Weights of a small GPT-style language model, trained from scratch on English Wikipedia.
Size: 8 heads of 32, vocabulary 8192, 27.7M parameters.
Each number is 128 + 32 x the weight over its row's rms, rounded and kept within 0 to 255. Layers, rows and columns count from 0. The size above them is the row's rms in percent of the matrix's.

# layer 2 MLP up, 1920x320, rms 0.101, rows 1454-1473, columns 240-319
size [ 99  98  96  99  94  98  93 115 108 101 111  97 103 134 118  94 100 104  88 104]
[[114 131 100  89  71  99 119 139 121 155 154 143 181 128 136 130 203 117 144 151 166  90 175 197 158 146 160 116 157 149 127  95 180  63 140 122  66 140 170 191 116  96 114 153 194 105 168  82 146 122 109  77 123 151 149  92 153 136 112 172 167 113 157 147 135 125  95 115 149 118 169 192 100  86 156  94  76 123 106 140]
 [125  94  81 149  59 138 169 110 191 109 113  77 105 139 110 123 122 120  94  89 140 197 122 102 126 138 100 127 100 116 186 111  68  94 118 149 159 157 176 117 132 139 167 171 112 142 122 163  93  55 151 165  79 111 126  93 157 129  86  83 173 140 163 143 140 121 113 118  98  96  92 127 193  86 117 138 129 187  94 146]
 [103 144 125 155 213  76 124 128  96 125 157 126 139 204 165 142 109 168 147 140 177 148 146 125 129 116 126 114 126 106  87 173  99 179 153 146 155  63  93  98 146  98  85 107 129 111 221 138 134 164 115 177 139 114 169 166 156 152 114  92 139 135 124 187  93 113 139 128 109 129 109  89 131  75 129 124  75 118 129 129]
 [108 134 110 102  94 118 109 160 118  86 103  97  94 139  86 140 134  54  88 137 116 141 135  90 166 100 167 135 147 168 156 141 170 118 173 151 193  95  80 142 102 147  73 144 152  99 120 111 163  91  80 165 176  96  76 109 133 101 114 131 163 136  99 176 182 131 111 147 119 135  90 106 100 132  52 160 167 148 182 159]
 [ 91 145 118 159  86 106 147 164  69 129  98 148 181 162 106 126 160 118 156  92  63 106 164  88 119 115 142 114 110 128 131 119 138 101 169  77 158 157 100  75 110 167  74 102  71 128 155 119 143 155 136 153 138 139 177  99  98 175 164 106  91 158 147  94 169  74 134 149 106  99  91 163 159 145 114 128  91  87  96 122]
 [185 171 106 129  89 132 138 126 179  73 111 109 153 159 141 106 120 123  75 161 155 153 126 148 105 102 147 160 140 144  68 118 181  77 161 124 102 191 178 104 124 111 110 114 152 149 172 103 111 112 128 186 184 180 112  89  75 144 164 139  98 120 102  75 168 127 114 103 114 115 109  33 138  99 149  78  85 118 149 150]
 [104 180 135 188 102  97 131 121 166 170 133 100 174 160 154 138  49 108 103  98 122 171 102 114 123 184 186 128 160 137 113  95 111  96 118 154 165 123  74 121  94 131 165 105  59 174 126  70 157 143 128  85 140  90  91 128 115 129 130 121  37 164 147 109 161 172 131 127 124 154  80 112 120  95 122 136 143 105  89  84]
 [130 164 152 111  91  74 104 139 152 201 115 107 114 137 101 124 108 141 122 108 108 102 153 195 173 121  92  94 159  95 167 134  90 173 179 202 164 126 126 128 140 108  74 169  58 107 141  74 100  83 106  95 144 111 150 115 181 118 118 152  95 100 136 127 147 115 139 153 167 145 170 152 137 152 141 121 170  90 143 113]
 [165 134  88 127 133  76 117 144 107 121 166 162 153 194 148 148 118  59  87  66 136 171 124 147 196 114  92 170 174  80 145 139 129 140  78 140 105  67 158 117 116 204 108 114 103 146 160 136 130  86 139 122 116 152 146  63 122 106 100 176 149 175 132  76 149 181 149 137 121 170 144 139 159 136 111 158 118  94 126 151]
 [159  68 106 106 163 107 125 190 143 152 182 169 188 143 141 119 140 114 143  54 118 130 120 177 153 129 153 117 120 109 141 135 115 142 116  81 115 102 139 135 140 172 143 137 166 127 173 103 166  99 182 171 137 183 147 138  46 122 105 141 145  80 152 158  88 148 100 109 105 112 115  99 104 103 120 162 135 137 150  61]
 [ 76 143 158  75 222 107  71  97 127  54 119 102 100 170  88 135 156 167 123 126  74 186 127 146 181  92 109  74 148 139 136  85  92 102 141  89 146 129 177 148  89 126 123  88 169 136 205 152 162 157 126 126 121 157 135 122 161 100 127  96  95 157 126  89 114 113 186 228 171 143 123  98 103 152 119 123 141  99 160 137]
 [185 169 108 178 141  68 156  35 111 145 182 125 160 145 133 118 103  76 151 111 159  85 153 158 128 122 100 124 133  92 130 137 137  56 161 139 109 150  67 153 122 122 107 162  82 114 135 165 126 129 177 104  57 100 145 118  84 113 141 109  76  47 149 144 127  91 174 175 126 104 148 104 141 169 131 120 132 157 156 180]
 [161 171 150 124 109 134 172  86  60 129 119 146 178 206 143 155 105 146 123 166 122 139 112 106 128 109 122 144 173 121 148 103  95 117 126 176 131 164 142 127 195 107 114  86 117 102 167 136 129 122 177 109 105 108 130 175 128 167  61 164  78 131 106 120  98 122  89 118 129 153  80  91 107 192  57 138 160 132 129 130]
 [113 120 134 149 113  84 167 142 118 128 123 159 127 205 165 144 150 148 128 143 144 116 163 131 141 139  98 124 157  77 132 129  60 120 171 154 120 113 165 131 141 141 193 107  69 117  94  92 161 178 105  99 111  93 154 132  81  97 137 125 181 127  15 153  90 116 153 196 149 138 171 120 108  82 152 164 157 183  67  78]
 [128 118  46 104 125  47 120 182 108  86 119 149 122 158 106 164  73 120 123 129 115 158 147 168 119 148 143 101 138 153 173 161 108  94 154 145 155  66 170 132 171  81  95 151 137  93 151  36 127  77 180 109 167 145  84  80 104  92 203 136  79 137  49 148 132 111 130 101  64 162 129 122 237 108 120 114  84 113 102 123]
 [ 89 147  96 162 149 117 140 161 105  91  63 119 161 234 112 118 140 147 137  69  83 103 130  78 158  72 119 107  74 132 124 181 127 172 148 156 140 162 118  98 137 179 103 123  82 121 119 125 102 136 138 156 121 147 125 142  99 134 139 112   6 108  95 135 144 125  80 138  75 107 148 148  74 108 186 118 110 205 206  46]
 [105 196 134 113 202 114 130 103 108 168 166 152 119 168 168 123 199  91  91 130 132 104  83 164 140 109 127 130 105 144  96 136 102 165 207  59 176 152 113  99 135 147  99 132 105 123 125 129 159  84 174 134 159  96 134  76 138 127 140  90 144 102 179 104 115 158 194 153 167 112 154 163 127 116 154 112 113 129  98 151]
 [133 128  95 109  79 175 154 168 139 191 138 161 139 142 164 100 105 131 182 179 178 144  83 143 151 130 116 144 142 151 144 164 162 107 128  94 141  88 145 101 137 134 182 146 164 134 151  88 141 131 126  79  70 137 113  67 134 125 154  70 151 163 113  65 137 114 147  25  59 160  79  70 152 117  86 193 131 131 173 148]
 [103 146  64  82 176 121 118 178  83 146 112 148 132 113 132 115 182 158 152 117 131 117  86 114 158 147  73 125 129 141  66  88 114  86 115  83  66 154 152 111 125 140  75  65 134 163 124 122 121  86 168  91 127 162 126  76  89  65 127 116 172 142 138  89 162 122 184 117  98 159 111 147 110  98 174 124 148  93 171 101]
 [ 45 135  96 194  84  80 176 159 158 133 119 123 152 113  93 119 115 144 158 139  95 129  67 108 145 179 169 145 197 152 135 131 132  77 114 185  93 169 151 111  94 119 124 169 136 110  96 120 131 100 123 129 130 169 131 127 145 159 165 161 200 104  69  99 137 142  78 133 154  99 139 135 104 222  99 126 203 112 115 149]]
# layer 2 MLP down (transposed), 1920x320, rms 0.0934, rows 1454-1473, columns 240-319
size [100  97  98 106  99  94 101 111  98 103 114  93 105 124  93  91 100 109 107 109]
[[124 107 157 131 185 127 105  88 116  78  97 165 122 143 111 114  83  92 145 113 108 123 129 115 157 147 143 117  64 128  62 141  92 113 109 104 113 128  89 160  68 152 131 126 143 119 170 143 142 164 115 137 127 105 112 155 133 127 189  88 108 159 105 119 156 148 104  79 106 104 130  64 152 174 178 119  60 175 136 177]
 [173 104 150 106 131  85 141 119 156 116  85 121 153 159 188 115 124 130 115 143 163  96 146 166 123 143 114 161 104 183 118 161 131 138  90 141 130  85 106 116 103 132 122 177 145 178 124 105 168 147 164 182  90  85 147 202  81 104 140 125 129 115  71 203 155 104 159 121 124  52 157 118 119 145  80 100 150 111  95 146]
 [117 158 137  98 122 105 156 147 145  95 126 176 152 123 130 177  95 146 159  99  90 139 130 109 108 160  98 122 122  97 119 167 180 173 106 186 125 109 119  88 139 182 141 170 123 157 119 163 125 100 114  93 142 146 125 158  77 136 158 152 146 109  64 130 156 124 110  41 151  94 157 155 148 115 167 156 199 116 136 113]
 [118 161 141 156 114 152 155 130 112 103 196  84 155 118 152 101  97  98  68  59  25 140 112 172 130 141 143 126  90 144 135  82  81 106 171 127 114 217 186 158 126 200 160 115 143 118 163 147 118 120  81 158 109 114 181 114 105 117  97 191 101 124 131  73 156 140 103 142 146 190  95 130 163 102  83 127 115  82 159 116]
 [130 182 124 169  72 130 123 101 126 102 116  91 116 135 114 139 124 174 110 122 140 140 116 178  92 118  79 127 152 142  95 103 174 162 148 128 115 176 111 147 182 115  67 124  46 147 130 133 139 132 124 111  99 104 134 143 175 112 110 141  97 142  82  96 116 131 174  88 111 117 133  85 144 193 117 112 146 124 130 104]
 [128 129 125 155 209 193 118 138 151 132  77 130 129 109 155 197 137 139 168  58 129 141 168 109 114  97 115 124 143 106 116 179  90 138  52 130 118  85 126  97 159 149 127 106 178  96  78  87 153  87 132  88 108 138 169 145 151 148  68 134  83 188  98 124 162  69  80 101 123 187 153 112 121 117  98  91 127 114 150 125]
 [169 131 117 117 148 141 138 117 117 128 168 134 145 170 107 119 125  66 155 116  90 139 162 159 112  69 162 145 166 134 162 107 114  86  97 132 171 148 202 105 140 136 105 129 158 126 129 143 142  56 137  86 113 113 130 113 131  94  91  29  82 126 123 158 136  89 108 129 128 156 151 162 117 108 145 112 149 177 190 127]
 [142 194 124 171 170 131 116 137 115  75 114 133  87 166 140 170 161 183 128 109 105 147  94  96 113  75 159 116 115 184  64  91 137 146 131  48 107 163 188 125 169 187 138  94 141 143 128 149 129 147 178 162  92 107 136 112 180 122 103 136 163  99 102 102 175  75 113 134 119 121 180 116 123 118 146 101 181 110  84  82]
 [157  95 151 103 139 135  94 138 111 163 182 100 103 138 177 157 179 137 105 121 114 131 163 136 137 215 148 134 134  91  75  98  87  99 128  95 153 144 113  82  37 147  96  16  56 131 132 117 132 122 169 179 104 144 174 141 112  78 112 132  72 168 156  84 138 166 121 131 154 105 158  91 152 133 143 128 156 132 162 152]
 [ 91 136  85 150  86 100 163 159 115 114  98  87 146 180  93 140 203 113 160 140 155 140 153  99 164 157  88 106 178 140 139  90 162  99  85  63  66 119 141 137  98  73 169  92 111  96 105 191 111  88 115 126 163 100 120 139 113 102 170 178 137  82 165 118 115 151 166 128 167 144  70 106 109 149 139 108  75 199 134 110]
 [ 79 106 102 129 170  46 122 199  95 121 147 155 111 166 150 139 141 161  31 108  69 118 107 132 189 135 148  77 141  66 124 144 122  93 152  82 139 135 175 134 129 148 148 133 113 185  86 182  97 197 159 139  67 120  95  83 182 163 130 153 125 151 160  89  78 122 131  97 110 160 143 166 135 107 124 129 116  99 164 102]
 [ 75 156 158 118 113 137 146 167 126  97 181 116 160 124 105 121 149 161 110  99  84 131 130 110  99 129  90 127 140 109 151 116 146 160  82 135 133  43 169  61 124 109 100  67  68 179 111 108  98 154 140 119 172 125  97  72  95 177 156 142 140 144 102 162 128 150 148 132 130 105 121 151 146 194  91 123 141 179 126  98]
 [144 120  91 148  95  81  88 158  98 151 128 112 195 121  82 132 144 104 105 115 185  68 161 129  73 152 116 111 168 102 124  96 134 112 142 118  78  85  66  96 109 118 164  71 170 148 100 165 175 106 128  62 101  93 107 100 101 158 116  65  78 118  65 151  99 151 150 143 159 172 182 173  96 144 185 133 148 103 125 156]
 [162 153 127  74  92 138  95 137 163 128 121 128 174 131  97  65 111  97 123 177 136 139 162 140 121 212  70 160 162 131 140 161  94 162  87 109 235  77 188 142 112 142 166 180 110  86 160 124 184 158 148  46 158 142 120 189 160 105 128 104 102 150  79 117 115 105 155 149 121 176 146  98 170 132 137 172 192 117 169 112]
 [165 119 188 121  96 176 145 141 147 175 133  67 128 133  99 176 173 181 133 110  77 140 137 113 143 132 117 226 116  99 106  51 124 142 151 117 128 164 116  87 108 160 145 139 119 109 115 155 123  97 110 119  81 116 155 216 191 124  97  84 168 129 135 134 138 135 107 143 191 103  83 142  63 118  90 212 191 134 143 136]
 [154 181 128 119  96  98 104 162 113 141 107 138 147 132  74 168 104  83 132 124 126 129  99 156  86 137 162 122 116 126 140 142 150 133  94  78 143 132 159 109 148 107 160  72 173 172 104  92  73 221 120 161 205 122  92 142 125 149 144 111 162 117 113  48 171 211 135 129  80  94 127 120 148 136  79  71 120 166 164 184]
 [138  92  91 114 188 118 148 129 102 144 165 122 100 187  89 110  83 192 140 141 158  68 155  61 133 137 197 164 151  95 169 125 151  71  79 161  81 118 119 110 121  76 134  94 123 109 148 151 147 181 161 143 144  80 131 150 127 157 165 167 110 132 160 136 118 110  88 134 142 106 140 117 116 109 154  75  90 182 128 124]
 [120 154 132 105  54 141  81 131  87 117 100 141 121  77 107  62 108  31 144 171  84 113  92 163 113 116  98  76  82 138 134 179  90 156 153  88 115  96 125 154 152 123  66 107 143 102 143 103 103 116 151 189  72 128 124  92  69 137  78  67 149 124 105 166 145 145 183 183 102 147 111 131 109 142 120 177 145 123 172 140]
 [107 142 131 121 105 148 149 175 111 138 177 111 139 190 170 107 185 132 185 107 128 111  85 113 148  44 127  90 128 111 122  90 150 165 113 131  92  96 139  93 138 145 106  92 145 103 151  94 158 145 155 144 176 164  90 126  91 146 113 119 116 124 154 113 154  92 168 159 153 107  98 131 153 168 128 117 124  99  80 131]
 [119 119 119  93 189 116  88 144 131 127 130 157 110 158  82 140 138 150  49 157  44 101 156  87 169 217 135 101 146 146 118 126 118 159 117  96 122 131 160 191 142  37 188 124 129 162 156 107 135 127 112 113 106  83 173 137 146 155 137 113  93 129 135  51  88 119 139 116  93 151  98 121 100 119 141 127  73 136 121 119]]